Weights of a small GPT-style language model, trained from scratch on English Wikipedia.
Size: 9 layers, width 160, 2 heads of 64, MLP 320 SwiGLU, vocabulary 5033.
Each number is 128 + 32 x the weight over its row's rms, rounded and kept within 0 to 255. Layers, rows and columns count from 0. Numbers have three digits each. The size before them is the row's rms in percent of the matrix's.

# layer 5 attention query, 128x160, rms 0.0608, rows 98-127, columns 80-159
101:149096147128174164069122090120144082137136125060117119195128148091131157105172227122121104124111135055080088130152117120080190140177139089114119085120103150081126184115105129153164060082153150142087148125093094150056122157156149103130171104
102:109132147108128132149117126075145167144152133091177126159100126132219155123115141144171156149118134144166172140089141090142086101099057146168127147078127108124044091136111145061106131111130150147109089139150108024099152139078138139080131148
095:134104168170104177193169180096136109086083142164072167136189098081183106111077147089096118182128163153122159121146180114089186180137091143104128096076104095172161100173120140045119178137149160114103159081103120141172123171177186123157141135
100:131132117117138148078099169073112072128152121169136094152169052111113176121112153138097112122168119148221131099112112156146132134151071102173102117130144149137150120129086152149116077090215138178116116136122095140075049080169119147113094153
103:139106114138111092172157052099168110119112169126174102107124122118096112170172166127115142200168124105117108134168098148184122183121120123184134150125134125156111128141115109110147160103155142139132162179145062090090085146033194104106103173
097:096147121105091130117120099127128188134080149115139144188148140171087106154184148072146107103146109097108113054093152111052174084153179097141108158159135169176141107124090153090134143134145135106066119110090165112090114158140142170168033135
099:129110139130104142111172106145066102128146116136095038136123069114144107111158092118123122121083161136139137138098057140140089146075114122167131158139143119107009167097061102108119131171137110182147117116085137101064187089080130142100112136
085:115181133185102177115124100112138155143131093145163174087126120133161166100151219112089158199123128213109138128097124162188223133167107133100131170113115150144122111167130082104088106109101177133126172215124104144120179135089139098102160127
092:094166136124139117108121153106126083119125155110123175135182113141111084139113150101186116121086148105168152174110177148186102106175114141162134104137119106135115102120184177146136156152086092149099120159161152109106150077166154157115088159
094:136108140096130128134086105149091137116176132106121142113080172128051134123153104170132150107171097175137159159145146121148074141163125157126085136109118140122141120088138138088162094178168074145184157067139088153197096076121067144110096185
090:130131156097126110118089116137121171130180064097142179185107136103144050166153102100099154137095106135116104120125125149128153137155156076161213147154108171149157094114141122136144091093180075084116160124103173091119144111160179142116096164
099:144147132077109155149101167134166183165173140151145178123129162109142109126176164098115195110088101098150130157135106115121137137122144138135140178162105081100110150151173098118145112092119130171155123128127182153099152119142012163203143171
090:076130129114153159143116137163136086112167108136112112160151073168148143111126184132126155147123134123096124130153138114149134109174066113126106149083142151115130130163114172142120094138158083125053128103124100151126130132154118104160198146
093:079141098214203119135159117155091165108147151122095110130129132127135118108165114154077071081061119171103110076135120151123179096138120176078152139159072156062145122149098071086139157076139165108131110154167101156146153135125168170118128142
094:223164027159167151153145157134185170112108139083168152152102129152094093110154153124139151086116098132125118069136103134116119110117106134146128064158049066088155131093120124143148112120144131102174154140168137113165145090144152122199103153
093:164115094087062121074073121118115102171098139138113125104167135110099208126120118137075123117121095154116092149133085107146126138120103154153106097173148131098102121104124153106131123135194176174109109169091121120149094149105147145162120136
090:153159090112108186122064141146129138117056126119145119106129132108082036163136112099108169081116110077184090187132086148165129143127091095128124074104113108135126117104118174187136148121149118149101139081058116124118116135126125116115211185
101:148162049161150172105112089140182079089100098111147115140103132142162165128082131112106068103125158178119104152148127168151134127095173146121163158114110139107135171098163153121095179105097096117067156144099086182151092180120114119093108117
108:152110094140149169135170171114167125103155092119154138157165146165101153120105133149132110152108117072165118147084082130099109135157115129160088102122127165137142145127123099171171116071099176038152155171127156109130138129140158093117158136
102:183097098091043081097141109155116131158204136125161127132125103090150142137116086122165073093115163118122093101085117165139107050156113084096196078085088088107074084100126115106148094100127091165127134139118127118164094111125069119109074054
101:089106145143157080133150091128131072132168107149157093106174074140060159170067089116118181151149166163137139103120126175167170141078098122116160118059068109172110174210092061135177131137117134178167184090157155157113001099107155083153107132
100:153157171087162121201093092149129102113147184166086130207163104057144170075127144154131091178140181115154076126103178136124112139101142154102122171126110157097112141122108159154127138115077133111144154142170182146160154095076189055111103103
084:100124063120161170166144141082122192155115151122133072136134112170091143093102174065057131160063111112146127151129116075154178118165184109081125136131061123072108099189086131138102120101169128134126186085095124107128144146152122126107134109
091:186122042140102181161208118155126144105137125104169173164091095121096096101074104170209095112142157152141106106181131137158082113141133134107174144105152115111115152143097114100173140084116131099148124142158098141143099160090138153155155119
092:177132139191156061122113092140119126185125178143163107146070120135111100123148124052078174122180121163156170118171148051137087137133165126129142116104181139173125107123174111133147117073150122081150106086086136138156139115105063125158114161
100:169138148115107121077104109101064115120118183153102095155125168147089182139099132105146120080120095063129118082153094143176150124156199137074158105141091112127111106145195167136115144161150156172094105107109101132076047097124162156134116116
095:130132134148117117100133121089116098114118093094119126156119213173090051215207081125111147152146137186125110095147173129120162091114136092175130078117134201161106104111105176122143167032123126142131124141132154141148106098112141160131153179
083:162149119128130136081135169170182129130120090134095178067067062141118119126118156095129102118098118120126158152123134114162128143155125132113167150094149072080107090165084125152106124141135186100128082082152088137128154147081160099115095089
103:119080177184128125180146112172070093199159104112103096155073166168164121143177108174136097150136181121100124042117169127127140089133110142098165067088140132110172133123151146150133154135115216130169146093157121137134159076154146112150147159
093:148129148110146105108090161152102149087079094103145075125083109099148094197130114087137118145109129111177129085109145173118190157088169110164128095085082098154087127069111110182169151143162095121095171149123095147121134151089116193185130094
# layer 5 attention key, 128x160, rms 0.0647, rows 98-127, columns 80-159
096:088090091109071126098158155107089108082112114115180159091165111171100098165103096138132196131095110202110086081096091126125156118081124127153141153149209086133120100119134085100146141126122100156088171098141123083077110062155108148131135130
088:124117111088166082149108107101132105082144107147111147135159075023105081136137085143153134094111139118140073113141107133119156082170116067101137147052131165128153127131167176127165154072114177182137128151134126128140138116102138146157083129
084:149104150117117121087156069114079106114129115146192128107173119179105143130112140138169104114080090129157134096136095115124087078153067139115134230139160155094076102177068163171085190102121101081212159152159154068116087129137130124212157124
088:164125191087140192123136160145141155142137158112121119126131131111128111156144115073147119080164133146081147175139135170119138159058147154116141109164168063129143162178141129118152147144105177080135211177141178066157123135087153098148139052
101:099130085096031156113101178131139096103166076145118081142153120147180128096129078137195158107122135117141117132135150141079173106147088131181100125108130174055112127169096060105165107114083156124090158116152136112153136101124088170099180094
081:140105107124119109131133182132138115133150143177158062101187163045169151175068201138085117108138134097162110107164076122131122147113078079042166096166162082146117197156141116124129071145116094156093134152143101124141130153118158082078133130
090:092167137140101143150092098126141123097147136135160121114132143151095174134175161084111157155145085185112187085149130099127131156081138142061136147121029131193158123114159129135144145147184146085094118151160149153076076107067110133123153205
071:098094087147128155212182099136120142110097143169138109129178116105073112149136068122148145113123105048135138135189103100157099139151173161140180159173111124125052135154093158108145112091161128142097134104192144127159090156152170162155111103
087:132125112096131126152089116137119218092120200131091106097085091101133102160165142139115133137128091128112156144165131112107112128075128168126130125090107103103165133108125167056113122149155137116139089101104031123105099092163147125095140094
083:147149049194123146111117137097150152152102126147078155118121143161162095057090127140112085145090144165099127182117171159064156095082146117128099097152132177119120129133150123128149148158142135147187083131049123121050123140168148108101160084
084:092143138145127159136111115040169152151145144113090063100164091115148172127154151044138157183143111150090118124117098098118109153089089162083173078084148101117153158185098171181123094141123151111133049147168157146182146087115092127132144038
085:075086122066091143194151135114079137129154135148096067184171115131113154122133072116136085177152159118172185140119102118109126154191091146203108141164192167115174120164111126110146147189146086176168119166117141099191146126124158107122136107
084:111089128128070144124156191080083066089065144131122201148183140108092128142111086149120110073146167117118109086125147152161185141153147108166136141128142125165141054128123158129144175156108175079172213146132105112197172101136107154106135078
082:104157073084121119093149122124135132150077142105129138110183130141120148098078178102161122150153113141102142162097110147177119098162183203162118143115150103129097083109146155132131144186146147139047111121108154084112121146101123176170125111
087:148155139162115186100056121095095099146178130134170103136173103126159097150104070162137119134159171092118127166100171113121115134107188147158077135142231119054152153135139172164096135140105081199099156143097086122147160181116117120085073076
084:130155145144084144162090144136131192132177162187184159119122166129156116123107147096147148139092117096142116171126112161121174140099121121116123159094165167133109180182153114133100141166170117046072110104115188166168076154096142105212155130
089:097142128146146092114075129098147162153119141086136126124119152075063159120155147116100068136132125144151147122139098136035102109106144114079128103124095164112143185129133139103136141104150134083130163164171103174095054175131087151145123113
083:120119151142094094172150109063130156154084147147128149094121085103182082135124156141105113117108188107118147107124141109141079112106177094075102121104149124100141092093046099150102118162164099114136135098115084134168147123101130186131237157
086:125166190169121129052121119127135131115104117083142117092133156115147087169231146111174166115186124094158145137124123128173148167140150116136168117143064162130078111137156107096116109172141077157154139085138092124114119119123163076221100024
084:138166080110154229160103118085098151165144152140139128156120104162131165120173133215123195141103141120150126216135059096125143115104091136081160144086136120154177084158132148162156131198160126179094158136129143140086115136114116105135166098
087:169169164085090150093098123089125070154115163131139104126090131138140135081180132138111097111126144162114137143169123193157139099141135146097083134127166136153070143079114095122073095063142180102121106169144123142130126191220089138139154113
093:114050119116112151143174167159120115097106128168135117139173106095101129140125102125171124077107080140132129110143092079110138091128129078136112062112173118189080069117066096158133191112074133093086085101130103105153108171110073111133143146
075:110101182145134142117127183095108087089125090068188057091183164100077124121167140230125180094136157129154089195132040148188104119108074066150141125129086125135103151109118168131143164126110134110127101124123160136132168152144116118124152148
089:188116131134129146147098098140145135210079111108117111113171120145133195161176144120153184167166110119140089110106120135071153134160181096114135170140134186159123129124136164108101110117154071130137113145096081138120101110158099112088122124
085:090159082142099136166103120131088112116097132096092117129142173068164090111172117184116162166096168131117038124094157115112145118151094132139119095160171115134107163115099113107109104156061084109119179129170178110137122173131141122092104157
088:059128125132101187157127103187126121096162104119130111191120130153145059071124070102108123148151139151097163146126123118118189126119123151135128111131153118134137151127172101149112101115120101064074126151149141139041188149106107150056135099
082:131154113142164126136061121144167141174113130116103179166112147036131071100122151084107129147160145160174147134127126151107135120109128119115190133094101123126119102175109171097080073084115151124119136181111110105182119115165122073149137088
103:076106114108101119206098103133051088073135107118134092137162166105101129135097067142171162081086180109147090127089140126073168106132143144154110102151139110100099133082147120099143159117109095133124118109193148081132140120129114182162154145
088:142152132111158168129158116098101070116133143163137182133123091182160095094070130115157099105148106105094123176083172117118154131126125102165123115095085128156110079131133104122179089106139096104132205095131109095166136170140052135113132084
080:128119175169125148102137101133112088147182151146158140092229095135158118060088169187185117170148178152165133066145110111123142111079150105127151084135133143129157089121219109064123092112162174128164115149136150137071163147178122118114145142
# layer 5 attention value, 128x160, rms 0.066, rows 64-74, columns 80-159
103:132210121138175135147047141087146085164151152100062112107110136097084098112180137198150102137112156133129128166186141183134154132118146133158087155100110114080106138138182122148160161225155080144124127119118171103128130136132188159134085114
109:106058111129134139134131138118095138122103142145078142131061105102136114084117132098143122162120179098137090188182138123158141137127110127144100136099143143135163087107071112129188139122042111165118093139119125156142159166072092093137107097
098:141127111116049131180137102156090084154100130129089074149171168116106126103136102116110115091174138174095142102137100106093086145130145180178098104135164204076086123073072125117124160123220078153151137110120103146132085060093142144102142105
103:123092154035112130134101097139111094160165088154148091197076152132173134140187126150132135078119129119139139165115157100121135077105097140083112182146148189147108112189124126108118112160143108068095141161150128139082167130160172162142143133
112:153092131111204197117160127113103095169134143132107101107147151132149119172083102121123101159107127126120098027089170130157111134175065090225160141092143095058090125099177104136115154119111150220117127099140166130144185129146141142115157133
097:196125169120055138056166153074105121113152092139143189181130120160125094115140151139115107145138129052149138097147097152139173113147129127130150110137159175130137102111087116167118126118127183097162165143112112126139102122122133116059150099
105:089132130155130104142157132178131105102082121175158172128119129116122130129135182120213200127110125110135086165096161098134112133099086076110150214135124145094094082137094173175121103154096042103100177093131116160166164134104126097219181118
100:103119144109034162101106082147184166110177123104129151134084208143103175184136126129083106079137085142125130100179158146131082088130139134133075187146119123163139155132061121059075142142156129073137097067162187145117100158095070070140130129
112:072116112165097111181153084102128088126148087158101105148079171103108122120160123161139146104142156127134151197123098095180119122119129177137162156139156151202080145091121148125134152119113137099142033125027146131108113146071114116178112152
109:147201108107179130089131074181168084166066099094190160159185144124091108136182126130148132113133111156155139133113149150113158125089176116144156111070121110146095121122109155117119147168142116164147097087070133124100141094092144123188120119
094:113114122172110068121147128123103144142129163140134104159125084079157121116121158166165180150155125156129153111148109118081125049137163153156147120072143128129159083124154164138091080110147137148148121157098065103110151107125084180091181117
# layer 5 attention output (transposed), 128x160, rms 0.0624, rows 64-73, columns 80-159
106:112135103102119113141116127146141114081064127112097123104191129089129143110115211110115134148091150095118122079166146094153164111133167123084104168128144106155208129143109207153104128143112093097072122144167124095109226149137181081094114103
114:153125171167077151099163154122101099104050147104102091152125141124087098098127173131122101181129103146128159123139114117102219142134156188128165102158107196153099113118112142117127114120159186130106178141093111181148114135144188128120124154
107:144095140090132098128115161091093141146142130139131106164169116126164151138146070172150120119113145096087120116100122096060134112133061114136151069156148161176169129138081111126175092132158105133103094126128128053081185116153128082153067114
111:141135113141174131085083082131160117160094118056144130110050174152178175145167154185137100081040105123116104122127137110129156104144146109110119105142155122076168149133139139191085200107151130032163134154106131132153192130162117159128143183
118:114165147066167101088083108083063114097131131167081125124112116101093145126124096104150066098190139092180127075141072144134104127190095083123138144152131084096103153118132204139158094140119091123132141167136120162100085135123135105106102145
102:111146161161099184081152156089147142139088164138109150127090164115142123148101052152109125084112090123108099147107083116153089114103144147077175151179100119127115107122120144124138103142143104200055108114119153156157074120141125160136105128
113:067146165147166069074127139137153115141135134129185091148090096123108118185161110143124178079103126145170190114115163101164107124120118105063113175175090145123130123180157093165084140138163111173153136102152145067135129130125142155104090171
106:158150131079119163118138128082092142159160109107138088111075122134140135112141116179167051125093089106102164118127118176092186124179123137158139130095077125172155085125139111050126137165136149132093115155124106134057130082073062164128150120
114:120145100117151105166139109092140089158110093161113122154088133089093093128094181164151123125155152140105133114110146099101214122128164130074147116077144126160160164124140126152152182138184122083054129089117106187096095129132190147171152133
118:128146146101135064134060064127111126176129161132160144104154127140141137135161185026123171120126130132114143168144166168158135100147106119151099168104139128130106083132121101045133161155163112153171122152136143068090159095098084122102107126